{"head_dim": 32, "vocab_size": 7247, "norm": "layernorm", "norm_eps": 1e-05, "rope_base": 10000.0, "init_std_o": 0.00903, "lr": 0.00213, "lr_mult_qkv": 0.7, "decay_shape": "sqrt", "doc_mask": true}
Each number is 500 + 25 x the weight over its row's rms, rounded and kept within 0 to 999. Layers, rows and columns count from 0. Numbers have three digits each. The size before them is the row's rms in percent of the matrix's.

# layer 3 MLP up, 768x96, rms 0.0873, rows 367-439, columns 0-95
105:507477493504491490466483477514517537463494505467471491530492521522469467577521503452488498503484504481501472528478512485572487547526523492508487527504525509499489504514493500530478512493528517454481519516503500508478487527497493520515519534503524512479518500479458523451424462499477493536
103:449479498548495516491493469487487513478529501498483489520520550506495489556462501500515497511506484493525516505501475477531499521543488502508480487506507521501446467489464539519487547517551462488481547569459460513525548536487516511507534516509493470511497498509470506498487505528484532492
114:503499458522500511469551479472476530463456521501501472499505513523488456526508508472527512461480527509476565495518504517491524493498491490529514494472505545480471487505524530491486496516525480520432491475465463539519553493554523495489496505512505491446475497510503478529456502505511491510
110:489510488504471513486487488541485503482441533530495478473456512523512503525516522483516536530477512502506487482488485524532574523485518473526531500513446466521499539474499511478531527521506541485526509507493478503555529498525547506511492495470526497515483489485511488492439503465474498456
103:451450463515485493481493469539430488495512522455498483466494509494496516489519516464541527508477481494529536498519509504501532463481480488553512517497519501563512470508528488534500498510497505532476540522500491499523508486510487491486469541508498515522430481511523519490499497481490450528
100:458493510556533525455480506492539472491481518471487502482465525499525540486473502496520528497515481492535508520514553507479511513478487512483527526503515494527476507477470519531501474512517484491478504512494486541502486533518510473509517570475421505448482491517525514464488500504473544496
108:501519510539501477487501478499484533438487490506486462511491544543496483557506555508532480528488477467451474497471505510496501538511513511499548523501477517450479517485510488457504530483534478513516498457490486464520490509521504533454504497506473504524526513497465489458461510525468518497
058:471521507521478506453489503517478509482443503519451450529476507531496497517488518482519504504459527482489475543473513485489514470516503511507488478467522479510462528514483521486484507538557504486480504465487511482476506544489533514450535504502465502497446482541512492487474467500459532463
121:482530513471501534512509511518486511522528515515482521488456514548503485526503500507535518487503530522481472536501517492481497467566514511502465529454465454490484525487443514466503505502488505506496536495511488499532483533506541507447526480524443471491520537522489538466490531475467500502
122:482512489526463523478539433496494508476550479486496526488482528563517514536504501492505491507490470478550579489444518537473499459528507506495509483474482474506501491521522508517463500504525530475483492483570494488491506473490484511462486507504482502489499517479480487500529529473499500485
083:499485528498483507497533497474484530501503521547500498440489482522523488512482525486519511515500498508478537528508525489531523444499482538512507487533489475522474491530503529509486515569502505564488464489514506515508501487533528487471518540513454506492426490523513512477548535488467491491
117:477487499492514513510554516520439539516498538478505492498499483520487505488481515513545474486518460470501517511451492479516504537532454547515486441530524495494495519526491502456481489506456510482470466573528508513508462524527511468491520501544485464499493474518507488505509514481484505496
118:481475484461504525536499480535494522500492489516490481465485471505476443502476524517525547516495510550475533510486490487484530512496466500520514529457502528542491489535479498479498486507483529516512518501483479497563528486538590521461499517533502493497469504482483458493469497511497478520
122:526503473543443499467453481505492530490497508462448418470466513516488519510502532484499486509525512491483481547476522524513479508500463486531473519508522518515488510482522511504506557500529494517531481479482512562507500494488522477507479497490513496486439506481480539458485483506515491508
055:441525473513509485522501500534445493504518463456488489482478516508479470489473505483520519494517501494488502545501524490538541462518521511514529483482468503506469538543454480507510515512481477464475522500542513474496479492536490501477504513533484509503511541568527457484510526487447500499
120:531532456467481509499493488528463513511527500475482498498479489494526455543504514472530510488485490514465543552499485549462514506526448516547479540458508493448482497533520488458484508490471525510423492497535515507487495499502495481490547487481529489497511503496481503507503487533512515509
097:465496490468521516503474474504509504500495490489490464477500480562479505494505501475473491487485480525444525531487527532554564482492521527518492468526474463472500531542483504520510521507491480487501492560553499511469495502504483536520461495523484477520474519534475520486450504464509502526
113:477498511507493513501488464479472499476532497532499524449492490505509500532529511474499497479524515515504540548480482484508477507511447524528509507432539479509500499554486484538506499511440531525512494516504530470504541530479519525460493511514476499475522489539530472450485484502486479549
123:485509494465484473499537480542492512489572489499502507509481512582517478513515535512508505520492501480519509500527564537498488459492525502517507480471469512482503529483502514502494504493513531481525457500541490489546508515522536509448487525509476449491482508517493463470493549528478488493
104:505478504455456484533539463511462473488529484549487494483499483547538496520485505490493514490474504480530510478516543527511510483454536503490476484525516528499470508470473505508475552502517554457515509527504501491533480540505508514476493506497454496494537521548514528467494507514495531544
102:477465502520497495497481472507466507501536547499439454498485493513505466580457519484502507522497513481490501567501480513516530546539513498508501530502525507523486511574520520504497533493484504494462534505542514481478485517532479489490517506492494504487456490494493519484478472466492517516
057:497541516514507490467486493526461512473515513489427470497505510526532472520491543478536525513515480527497516528503525543511531473551475498509519503482472484516472521517510513513468543510497529526487502503496500529593520502530514511533478505494494505461453499511505512466500515532468511496
123:482462522454501481486518511523469469463529470531504518452504505528508484527478524508506473502467483477511520524476497497484481492475524527473534510463507489532459548542531527575519519511502504482437504514529521516492550510478475476512512505501479520452486485522512509507503494460493509499
059:516490512479432540502504468487545503483488516479463461484476493524539486516477510511493548502464470510482511486488488464501564503478492484520487479482492514493476535509480504503546530535530511503461525511461459498498484534515495499511503567532496482501463476557517500482483492492483506476
109:465468519455486523480502503554477507517474506434501475490469520548481516529484521473513493505509496504513501505494493537552472495487492515453493441506474516554501484509498472508493524520511454554505483506461490514515533486487521505488534492547467503499475509485466525501461481472504529502
100:514475522527474496491473513486454499478491553495486456521477475518515492525460496485498497510487491497507493536537506511519542523504535495524496509530496491527475528561524516533481521535537498500514513518503494475460505533578520497506499452469503469463520462500553494448501506489502506499
107:534500483514477479471512515502473509472545531526480530478485457524552485514508526507504498479503471521525499508466497500539471482461502494491472502534492472502487560520525508522463504555524527480484507545505549477521516507482466531484485502501509532521503448545505519474523511466511479462
106:497492509480517544492579492498504483466512516474507561482519540511517496518499504497511541483524482483531554499526538473525491525511486526489520491512497487497501512523502502497498460549497507473470480541552519462497489483552502503524481498507486484470525453477497457473508547501471487473
113:460539491502467516462464499496506513525537519504454480509485508509516500493483531530546481539427487504508496524530528501505527524502501510551478473508474436481486482467499474477498483495507508460476499511530518555474481505496521461502522502466505509511472500505513513506531481508482559466
114:512492547475486534515499492537504497502510523447507498491452452515503500498533509494534467513445512499515506529526565495534569477518476521488493473535481491468517500498492480474456505539508512507488510533502481523481470492509489490484531491541508532490481500494516522464493532459463490461
065:509469486538482506480520478508496469458531538489456512468460535492507510513488513455485516536505466479477544513504552547544476459495504520510518473467499468489495496520492536497473499509528514513459496554526482529517507504517520496463552507505481475463489470510491505500505531468475522479
053:504497495445469576496524452522481510525478484485456456495514502512557470502547498504493499536481477538514545487507499479500483491488507533549508502480515520513461495529493546506512503505541495481509503483512487516535498496492524526493513493477465530488528516494530472458461490515453512517
122:460446486519499549511525500507478559431492511469479506504476515499463487516509491498491498514538493543504572522510554517543494473477481504521482467504492491467481488500501499489461513528505495477515494532531486510550472504508531516500507541512500463498492507501540512487499524495484458521
098:511488504508503486490502485533472513450535519484501448450505466488467491507472516519502542512492435512500492533491476513553539516486476497550488485520493508479500527566530475462521498504511513501482505470477501476465489548542524518515507529484511502495516467512479491505456503535484522467
098:512471496512511545526516524517467472527530475460500520494469482501476495527479469496530503502515498506491491482522453518508576536543481529534488466524480501494477503533480475496531503538469523533511489497556494474493487518531500536497464482487502525450497481456514474492526505521458481483
115:490505522524492488486481519506520520500522545527472507516466457519524503549434511502484504527495479484473468554487483532527542489472512510531466527477515538482488518536516493506479566499516502490472525515530466478483494511513520486475508534466516517507494501485498489493460475487475562534
105:489485522478510494519509484515497542469534497494504431472451502490504512475534487503485518451537482523494525536519492522493487490510476524479504484436525486507488505555450517500490498570516439520503474498509509520543506513483501500499482506485518498504515505478445515473494527473467487528
059:506501517481496498486503480486489524467528516508499464457490499504515466506507503500538497458460453494523484478490537516503464531519505564513493502472532510521471543528470514469469510495513497481517518562512497508495497481501527499480523532521460560473450454497537498482476530496453504491
082:492479530528466478497518489549476516438482517501478485513493465520510472492502502476532519510458491502483497488476489491496492463512501528529487525487506532515507501530525541504491491510488516506488476506541503500513522547584497497472500537492458466466501463539503491463496505480425503478
093:531511479522487525480558462535501489500537495513495467489505527514543492484519464492521498508469473488468504484515478520554579528508510522490555543441480533508464544496494533484519503502497519512505524517550503480507515497502470503486485515498490467480471491497500490506519520507473481458
107:505500511473500530459522475500463492497502473523471520507536497537493452517506495505507497485521545484534509527496507489516520521531501503479496534495519493471447489487538478507469512486535555454421505488508440500503477528502529519485533522531518513476485518479470493484486533491478497449
057:494529505551496533495515480530456499495463509481507476462486526531485481517506530525508506515526523537524515547504485505510520479543492486522512493494474494517511535553467514495479504543487527490486519522524480513539511505551511536473530538532532506442500497533501492451495506504457454493
097:497492477466469512508523464496434509489497503559486499491504483494512525491504508514500502557421502466537506505495473528525505447504496508485507504511521456480499490502517526492455515508494510470496485505494472459518552529493551519468488476485492522453488524516536528480522480498487461484
118:465521501520504491487487466536454489493523524540495446494510464526464533505489513440506500493463475487512521510507486500531545511505457511556525463510473518538461521550528518508508490494505545485498472506526484484486511503524539539492488497467515534517479505520528526506540494492464487488
110:461527476471445491498496476522494519469512490478490469505495547570506512494472530475509508492471496495504513515486469526479522517561433502492512455530498493515469507491482529502526534493538536491531474493514497487524473521500532505507463504560469472498490468489460522487474495490502504497
100:517478518511484511500479495482506539488516484476499488477439474494541512480501530491519499490475453474504480509536491557534517502496462561497485500489531470526526508497524510514477484582510540503495505512517523514501464499521524472502457560505470458504476477475487530478517507489492514479
062:485482507463489537498501438505474499489509482467470487480484515530532491525501580505504518508507491503488521518507533523548506482474511579514464511544507512504482544545483493499479499485521505482496469512521463512470517488496531477481509522557504478501486517522508514481480460526507478460
105:458484509537474524531496473486515542478540522525501478506496471482532451510463500531485485548500504518490515529445502479508493491491505520497530538476480516460469500504446521478489525555514501488500524502562470480527466527516528507489497527509491473508499520540512497461505498480479451510
120:499523511470473543508469491499528548502544476501498532472444489491518505534506492473514514524537502497467444554500510491505529509569458517499542499477505477444473489525508497544498551530507493496492479482487502505485499501518480480499505494537487507486513468471510541494497508479498476455
119:471502517481505507504528426524474485508493517506504513486510476494542483576494494503600493494485464509502543474495499464499531523559502516506493484494487468488477536496526478495500486490528480490516511507483459541513487482481480491499503508524509460485493495534540470521473482502472497493
070:473545534475470525505543519546504504495504490519488516456518540560489452513524494472511512484506513455481497543509495482527480536488520480507481532466461526474481477502488494487491490493513513519502498468496487506487520546553512526463508507496460512475541510495482509476444531477490466528
106:501527517452505515509519497524487487498520476468497510512532513589474506523428479494504494504523479503464486483475489494494513442569496517504523510534475505496459509509513494531513518502511503486481487493510472512499504558545485528477472508506502506478535498479463537467496475484474534489
062:513522496515455492509460504495477537501502482502484476442460509528521485518475539491529507545486485501441480523525532487551529526485480525525484520522461499525454525529524463536488531472528500506472497517545492500495525523512459499462495534514482509506466519511502523490482466479467513500
065:536501494492489538489465493534458545472486514482453504439437510499508491536485506476495483508481520497536522482515494492467521476482472525502519552492502494506483496543506526510513503526551521475511513495463475540531541480542533481482532515504458513512479498483509524473461493478468508507
108:471562474481519506490490503460472542494498507531480529504474556534493483514459526478538505485466508488510484529546488517484510464489522541506524473508467495486476496523505519481545485488434507505515499484511459512487503489495491510466471473505475486506467513547500531477471469448482502519
127:497548485466506485465492480504478483482525494472504469444487481530492515478540527457481544520482452485478510510491523523468516522483527508515543483485489499557501509505470517536517510515503466510470478488491485508534553496526489521483499573488523491485519511513503490515458450512477522524
119:464498471497466539494544492496437534471511504541500526467477501518481539489478514524488523501539489508546504483445513555482483460518481530526557508469482482474502512533503513519491503491442517536523498485503461480511544478489516506466514523501476536498504509499506491494513487512468485512
098:482510511528483526544501454503476526496525520495472519506475506503492498512453516500493475473464487539507517527523535563561494457500465513547502492517508481466493531541466503520460556522512532516490536515505519492507503512480525510451495464511480475518506534502483541475482523477499488498
108:477478540466486522481505506488492460526519475470473499480507516535449499534517556497488492496505509474493543489550556488511511530495477498547498517506480517507500541495520484494476512510488492540484488505513431498484511516486496526437524525526490506506501513514547484489506535541452530507
116:467495493488521529488529456473511498453488496519501503492507448491520448517474508477512526478483484514521506499460481469531518461511522547521501459478528500491485522509478491510464526521467544512462487496498501535566511532541498531478521515479505517511472496513512495465555475462500467490
118:490481485508484514497486490469491492484508470505501481498492510512461452571485502465531470509471506484474508499492482470547543529495477504493547490522512493497447492529557503512497550526519528520465476460502483492475526533497474519489473489567512504513516476516518544494465489532480479507
118:478469476500492522475513478460498471490515498480493487501507536487465524540473514475528510572525444512504539496499561514525543476489482506492489480526498519510487506511494505543455533540527485515514492568529467489522529503516488491504463511501486491443461516505468483511489485504489507491
120:454521529494517498425470486491493534466499487526500502444492506541501477486475532483499478513528481532472510500464484482507452555507503495514493529474490516545482560529507505500461497501495505465487468510497524467535528525526489511485503498529452534516494501506485549498475474521499489508
105:519467450493490499499536491512500519454495505477490492482531470510514471516498511499522547524467502495503508479440505528478477461481521498466497492479500543526507555485514533471468511485497522532435547458509486483511521518535526513459550507478492493497505494517481501510455481509489469464
104:484487505539497532513484502487485511499521484479493533488491518509491492549503490482524469501509443520463538502540515497525502488534461509527518503459500484481496493515483475505547509506429532506450482557497501481495478551475516515497496493542553479522497483518531553475519512512468525513
068:479493520486497536504505454498461479495517512529472494436474459525525480489481533480532505473486445504492539489484531474564521489486509524499460474494499511507463519504520539493478503561487477488476535507494494456497507523547530515495495506529503483492472460523507484469457482513512484493
105:501473495463472488504517500525448490513477516519470510513498471493471444547506478494527516544494504507533494514475482520491520531533470501515518480528502519505490531516528508475518574496498505477541455468540514513489492542540542494509551532484493527499486496487491494502468493541476544488
096:522483455498474495467526488529491518479469502522492473500462481483493514514527500481514512489475483494499535512530511496543532508482474521513477489476565545478471481468492520511472531491533459537549529527502516510531512468484500466522551554490478508453456506475520514500498480523491531500
099:494528488497515551507511523471438469530561485506490500482505509532526472488522516485489499537518498500483495513475508520530492485469507517503463486484509506510475514519480513504499509512467542459486472504520476487524495581481477519484529495528480501529501537540499498465514447449492469458
115:488517489539480490509487500518467493497499538524463540494502537477462522461443499509502528484523462484537541525466479516516473503500454533504507518488486482534477465493486491512469504545498545490491539513502486544516493497491484488514479490538545514503459476513492530465453486480454513522
111:506470499520476511466500520493488490502491476481490533473457472498494534500497518515512498545487522541496539502521487505512452498518483512472473478444494502509485508493472545528465491517500474468509518530519507494567505522505482462500514493479534462443496474571524505491534525496444490500
104:486490497481510495526551458491479494452518518535490466469492456534506523503483530488475534506470453500518564524472524515492489515494461521516545519435497518528487545496504506476484515491496486496490521521513490471485511478539522469472514518497471470453492512488487458515463518525511477512
103:502487518482489498435518477485548538480489472492477458487521502497525511529512506457506487487491515511475551567506518523534486521533488530476501461500504524487465509486467516502496545501515509511463416494529510505511523499542491513513521497504498480482493499504494554525515550506508486479
# layer 3 MLP down (transposed), 768x96, rms 0.0714, rows 367-438, columns 0-95
108:456436526522494482466509501506484462520528516459452500503504536523532498465538482532529489488503512495487523487458471477513505504508530497480496503476525487483524480478502515532521492499491500532492481494507522518554460472482517515529497427489529498520511528481512492471512554501517438500
108:506513529536479485514494537485527520534508513485472547528517474499531485509513457531485530514485523468518470477510496489505546523472475481439485510493462504443499476503506481483491509475517560484480445464534450537482497521502496484497512495476468517507511530511509465510516517510538493465
133:476474511500506503492484485422503461484520531487521530499516498516490499503504526504503541503493478530515448488533511496498444499547536570482438480493507540507513508458512520512505487510520497513485456509504467514511460564494493499480494511519519479507543498538475499479515494508506473523
101:527489503501512500512489532491525504536519459510503526527538532526502479481514515512512445501479482509518522493497502493496494475505513423487511498491519524480513497523486524475498501477462499497502443483503461458481491476515468532460536458436518491532474467464500507525517534518561475507
096:510480514500491468503516524535502455526450471518512506528518507541454490479525504487506494472503530486485499503492496468485488470515500502501498500462473544511504491477474518507552502466542482477527514510503482525514505459503476476540514473541490540566486504516441484520491523503531556462
099:513513501517447461537503517517527516499505464512469493514512531489477487495512510473504475510467516540536485467537544523491499501544485482432520505498525526483517460515470504461516535457493519530480504510529545498520486474515466512495477489443539530486488529502485531514531484466502484500
116:502499492495466511532486451507424486529487509497465509442523449465494498518536504497501535506484523480514531538484521497524480475471484491487492533523522477535530496514518504519527483510497522458526489522474528506484540521482492476531499488512488477526490471531536553524513456460520507512
042:487456520506508497508504502487473495544530517456517516567506492537518533492494470508521481509532494466499480457543530535483510504515490517484479536511530493524489479471505474534542462503457452511505504475503458482497470542489517506515524493505489514538500516519511461502486498465431525510
147:535474470509464488490491470502548511511471554545525497481524501471479536504441488476502476490515508513536516467486512534522490531538473541474483502463495500501476508499494550461505512494479515513491487513538551490511537487526477498461499481490514452490469504545479468490473532487503521481
119:473452484478522492450539506525481503493518485460499508509475511477509513504540496537496441488475479528469511496557489489501528492507494512547524512472520461493521470464495541535482507475545485459476452490514530496508494537521482512486511523485498470506465512523464514477515543485518537492
067:466492514468525533519513490489491531507507479492536454561516496474525480449488501487528530494485515476457466492442463477514455490524465517473486556505498459483512501481520546492500507519518518484507533522554535480482500521509497464494522504526505470498487482494524524505457511486498473523
125:437519506497515554480504513472486506481518527509552476539486492507481532455486503501501541480539496539511498507528454462501469506512476509513461467531489495502483487497486507514530502479487477502499462503488505510507487534519467475487532525466526518505473520484533505521553487425516535490
117:490479493538509426520547486502512495473449464488521514511451484506505481479494527535513498477506518498536496508524489457507485506499461536516530496510514482515537514531484479498480527500525532482514529476513486543492521515494499488472541468446496488552531470503506517502502460512542461474
117:509419501528529506508494512468510517482495489469492446483470538525503511532476508501474480491520472506492475541495521515440480522506523485541517534479470525516481517498513501497517499527469473505497558515459517515531522528509502518508471457535488509496491531453492477483488530495524473458
036:498444504553497505486509513519550516502459510484511465502536511518470465509517512512515453488485503478471501465543488503474468476518536522499500509507543492468546488480495487494509510498470520505525453496527486431519509534476540526509510480524464495523544485493501448516500508488481469526
110:503496475470466479528491522452489541493484491481518498562515552488494516491494489463466493509494490477513526489523528513444469541495490493490465533458530485492511526503518551493522477493472486470481468504501543476450493471510505509508544489483497484536519473506514508522523478525517518560
097:511438534499517497531466475491482466548523528488512510477510484500534508497497504530511550490481513506492467485496448474480512515500438491469489528488490548512487511482518506478527497528483498518493514488499538487463508489526545505500516519522509541516478450478525508556476536506476482447
121:541466487495483499494495532443536491538489532515516496539530457534481511518508504511450504480492489487530485485487499538486492523492516496513460453517499554488494530472537495476474496488502480510481514525514485510501558447545496528504483473451531462504449477502479494502504495476514506524
122:507481466496517487437493472512491463497537443518521508515473508499530502493513457501514499517514510495457457487534524474514493502519534511501480489492489511493474528472532514524532507456555469445532548502517535526487514471518491479516535475486480540526482516500485485511525541495515459485
116:535517494521498502502508519515511484537493473550510514525557457503478490530478505497500507521528530480498452482495466485496500471484466486508435445512473536483450468535481493499527490521513548474510499472488526498537483525508510509493516481474508487496499578496476475486526489517534493517
091:496512545503519427488477514486533497516506514491481477516477531511515521479488476529492465485495518482464535519472468525511472518485506458477495554500493528503531468486485498507518525493494475502493495523475510508559467535515470493481509441491502513579521527505489496482480473461535480507
037:510478472493519529540471517474488525505493523497506502469498505516519494507460556478503475450500496564479525515505522557502504517512522470539534505503467478494481514452490510495508548527491496530500527496486505505515519511476478491479487460438531468453523493494507469528478511471499471453
131:514523512478539470478509519484508446478497515474518474526507484490483523465548512516471486484463455510502528500518480452495508531516513517531487521472514473480496496478495519549513525487424501493491542503487539493518484501497494511451461495482544509499475511481502535507559501500508536539
023:496505504527496459512483514496522494570512516504515524558519510467508508487489532478468461503499466522489528485489513477516501469495557526524519504534485504496448528543474465474511524481489503503541496508479514531476520504481521525491499431451521501540534503501513498510475447493487507517
105:509493533497485493535495520484485510563458453491488510508435525517545456500489469524506447465493487521510520552500501528490534497510526468478468498522490454476487505508501480447544475508510514483517542483506498481495543479490482506495489475479495502540533515527533511486506469503506514530
108:486561516504550490489456512521504491519503534497476529527480557482483504454479497512506492475475478532451473478490511502531494463485510490520500513493541530496493449537491462512481511517488484504499495518455493493488527488482492497477537477473527540558525519537530513478511451476501485491
105:479515508508492515537514461532538515493491490517529476482482518512497506502516531489498483511520532472500499529504485540478565456495493466519457499483456486497503514517464543496528483462478453512534509516512510505452510496512510507547503533533477491492533543459481520485440455524492514517
117:501491548506507528466491508463525448482495488472510482474502516502499511484530472498491510447507477488493488530534517481504520483446501484529477518514513519521509484494493469560484472515456467529471576478517499525494530525495475469480557508476523534481501540495552507482503505499496504519
123:514481477498523495556517506516451497486534487533524511496488504559511522537549490474495492505525465475479543451472527525479456470494515493466508498511507484488528514479491517514492541497510511474505459507498513467474520465467506467453543495535507491455552525527495486526499486512479493507
120:444545479512513539515503505504524459532512502532540507543479524478492497446490487505496521485494470514484496487496451524518516470503518467523524481518505521486501483496528491455461547508509485501521499479550536502516555541473494535470475482487508480508483498461469498541480478498512494455
045:500471518495486516505470518495549524562484481496524484531490477466520509465506523472447481486506501499507508550490515487529490425541508495500483503504502470556497472500517500514521504518531499466504463470546495502479484499520494502482466530489503485524476504518540495540478535514548520454
020:451475462502511500490505521520501539527478472511500475500514477433483493509519475511501558479497560527518466496463512507493508485497528465492471505478558513527502473489477509530525489543520495504507479475510475485523563498476497509527531510491473523511520478517533506489445535532492498522
119:515502517477467526483483517544485506487487463467539541500493468528516506506510469477491568483466523505512482499473528516502487544471514511469521495463519477471525512502510501490490534502527465460497481513478500453524457500522434501467531489495497490500550522500498490542503531522530522469
091:529528507529521463503471481471501497514482501504519517485505524510544513523496488482504477448481515493471514512435473543513473509537550484467528525446522502554513476483520489491510492489503469527482497524537507507518512508502475494486446496458524500494474517479530528499544500449532466493
108:495487545486491474508511489479491511536501498515482503449491488535527552473484534524489487531490519477499511542504537478525500482490470482496529568474491467542490494463502481557472483471498500476511517520445486552526510468463481506518513475530488487507516511546472499459502511491513522522
110:505513532523510470486442534481544484509485522503506498516504530549522534476490504497477495469494527478502520503463498502543490509481506478474520537504495518504519469494488467506512503501494489504462480516535482501523481550542488509452447461448514485534542526465512472477478506484540452482
095:502505527519421561452463523500505500494513500468521517534547477478496501511493482483552505526460524505543470491522489478496544476499500506504520525484493499528506503441488491492514467471505503469510501515524503486499443511524509483489520495528507488511499495469546490522503436523501510471
041:500479521510511508520502537515551500496520476507552466562501535426541502467478502484455523496481500448491535537510449453481490499518496469503507553532525523521516496488539494528496500479476503470513500500522513503492510486506468510475489508479483495518494466491534490509493461488499473526
059:513513439521501465513497493495497528505512481539531446541444536464472494476482506444464506509497494507519522538543492487506532491494503519559491486499510500507489481480507499545526473513470511531524495476516531514513494490454481462499463533479498556502498516471528517521497477512503530502
099:526487479519509503494481549512499521499509521497493519537548511493539525469504475541469532520483490537520493501466477399519514523467518473518490505495487494515556488480503515482502471489528507512510497527493493506475534476510451473461497486449510476502530477538501499459502483471505477518
121:509540477503518493490522466518525512535517508500510489513518523480506508471480476524526538505538499466518490480476536478514541495471490478501504514515516542509497482474468508470523524473513519534510467463509582500493487507448476486521514435491476497484492496458474475539483523521523449479
041:497489505512494470530505509462469547534480470476432494555460511526481509514511540486523523554485491477499495483504477516498497473496504465536485485538501492491515542505472528515488520511500487525537512516542461509519491520469496447511485469510504490515499436475495542479463491516520511487
090:469508483503513540504494502473535473521513477538505564509549539466486519504473474538523496505491514505509455486512466475525460493503507541535486541494525530485511490515537522472507505523514515502504495500474493486443463501488489468469497475505519547455502460499472534453491478483504497530
128:473453505519499482472484491482462493514508500492488511560510474568456494472486514482507504519508502511478440508532514481482541474479500504491526543498532495518512459508496520517553489478498474498480510488497461494531505502533510452485529497510531517538488505528429518534496477495511516471
115:520516517510526455484544522512514481475475523470465491566505466525492512476510525514552568473529485529490466474508460497509497445506532506469496513530486510470515463521508507534479471474498510511508498472507482497449531505509505500495521512504504489526474464524471497484494523490498480439
093:505528484471476480536506475504484505511505443508481519466535481470467535495540480499501548519515526484498511493533489541489482476512476493490519512522508532495524525479471460517525486531472471493542488501499539472538528499437496482518462474447491522476521506546512481533497473512463474511
038:490502484501474474503519542542538491482475541478504497523509511519480531498482467510482539556504531494552486469461486515461529488526498470478480515461469455522552497503518504533514472509536484518527463498521506527502513513501465496514505446447477493532471490507523513495473511469512510479
102:484488452480574499482506493512518503516494505481505514556451485493513528505468471495479497481469525548515499476494506467499491550490515476449531478521486493524491511477510516486516474471526487504468547488473498530497505536534479520501530498493560504504470462504476481543514470496537465498
136:559468505558518503485495518468489510496489486510507456497511508532455461501499488512497491510515464496487501495482544525502496475480468506488491500475472498505527505504478493478439519494474508473467513549505537484499475529472540558484494523531454511519499541530451542505505472482520492536
117:466476442534488473515480520496528549517463499509485494551524556539534497479511487494475475527508488490546480524452487509455472500470523537482503492448540486525512527468499489504520548493487523523493469496535514511489508524463472507497495486464526505490465478496503491499521483483530505515
073:454499488485502507506526507498478494472520494513491512516521508518479539505530542476555536507520510523504476495541530469505447470481466509470484502522502481452483498518464536535493545495502506484492495484526500467522533471542532501461511534497493469461502493473450502500498501454442526509
111:506487524480520467508530470527517536436495527499456496549528509528529470564499493466521463499509516499506526486491487484474485529507484515483481491485505462496548539486475481517499466440511516505519498482462491525531484486498514488472495550497498486494512510465504485481480509471510552548
048:478448474507519505538485483515519498529538528447486506505452522523496522509504469468486467445495509516548509452528508443522513490463542517519484504492500484504477515527499495511498528480502465507504508495510491536457516508503500447527530489486485497506520483479524503535504450451472471508
045:451511542487492496530556533524492461510481530475551523554514500490523499481520505452496506521468494506530478515459512458455463499489521499491525518495491489530551504506475489544480489496485454526526517457531453467468505484516496491479509484483533505508511475489518520511481495509484520471
136:491555503480505485569493504500471533488491525483491458526498493500468539440476490504483516509506539467496490504485471512497488458524510528474512494522458460508480512512496548504507517516450496528484501523480527468497490483504530505547554481464513540513472474486445519487468510504504511489
154:498491494541509495483512475487525552490523471501525513504499512514502515467507534519420517454520470517478523523485529500481487534460500485510507489529540512510481490492495509511500535485474488555474490480464502516462501503430523504517451485471480517480545541486505510506482465541500480515
112:511502528523512529536476506459526522489509515472487511510529537483498518506498499467515486496472510478486508509537507473490504529502495473453396457532508498489489505502456527478478494555479481492517487515527513553499444502483504504505470492470522512465495481498526495550485540503520504506
096:497459520503508473514470532515545472528485521470512527518518524508489537506518498515488491524469480492481444465488461513504493522501473472475502537485491552524511489512536525510538468511480482462521496503468508472527504480502494454545507490481482492574497431493525496542491484496494497493
123:496506441534539501498477510533477505492492497521523462507452520543483512510547495480485481464458487511475463517483507525491450452516542552497500488463515528491492487516485507478523507493522461526473537490502520514508510492529524505529503442509497516519476495503501494525457521556525497524
118:483537488533481478489501463468547529489492523500502494551509479495516496430497484521520520500508503458533478520482502501553497514527529465492515495511526499492535506530462519524486517490488471564486459427479490472483502516488497530476480486479471518522516478518521487508508485525538492469
137:480482457499496484514483468495486468533504542499494520542464484531507481506536484525461533478463484499509489485468464468503516502461522517487528524488471528554489472507529523480504504472495539542509440461486519475474492442534516521500520498517520545542484515519493530507498511494517480497
116:491442496533529512489500466528524512516535499475515513494496493488503537479514504510548504481531514532494500484509517511532464480509493498479486530497512446511506511462481483432468500465534506515539478498437526479527473494509477515477507485454527473524500533529454516506495451525471496525
118:542486470511515523517464530494496496508492449498501505479495462495496501504521498492506505538531520505510479468499460521529532506493504507465486501515501477530518457469452473466545530490499489523533465532515477528501486492484518526489467492502503534495568505525530437510487548485542452487
102:483498509512492491511530466472545529477469442505506464511517465522486455538510478531467468512449476452547497543508508458508533490475481482495530506503516499538487489537493485525522496500489460509510480515507489555540537531491506508488472483484524534479498521467474505493528481505529508488
100:487499497509475475530518490442513483496491548544542490488517504513487506521500506505502486490460530475545515514494491505481493514474516497504474473523474532485501533483515533463462487478582491492515515469532484496517480483462531470494484485507466564479503535503486489521531456496506490556
062:514464539493499500521516483506505496479520523535508489476471453523500468524459514527507485514489505498451535473522544476490505506472491515505488518487436527491470478487509504456450488495477514451501528533460545469506488495521510465470557513500491507467547540492524510505497496498509502544
103:493535446483500506505457537499525507507470487536469491520522494475529470466525450503489516524469498532543479479493462555484506442547539487520484475466454495525507508487479504500513512518493473549503464497510499527483502470511523518490513499463533482527503512498464501543514491518516486524
087:475493529512486477465457561518548510520543474467535514509499507498512543517475471482484475478520507529497524474482473508462536484539514496478515505485510505517505516494492459470486517507475503503465474442505506532520489530522477534487492481504531506519527509459530491507455539465461461492
090:501460511512488499476483494497537484564482544518516510501523487573476536508491455503490503455484493512513489522487492482440539470506513469499498486549493528523523511472515464500492493493511476504518471446493465489534516490466534479551520485478501539511501521496516470486496462513478496516
125:488498498521544473465525521475476481476507514555522548483489475484513482515538505494524493540492459491533517498469554496483504514487510498518470479499522475511469496515543485523510531500518503510510512469518488485453483498538516523507480504447498525454519500527504465502440489561461513488
112:428500496494532521498494534525508485512474540497521463527526517488479522458474465466502447509459488494510503529498480517465511488550496520465503516477467508489522482500529470534468495544479531508488460515483495534545465512500526510547525470494494532503516532504524497469478514495504499469
107:516436502472496508492502520483508513475493483473508506550490513506501480541498487482474488429478487478515513558507514457497479489471493529517521509494544513503512522469537539513508519521525488540498548498511556564518498470476494518523444506481506489461503516503480472492483489516494500528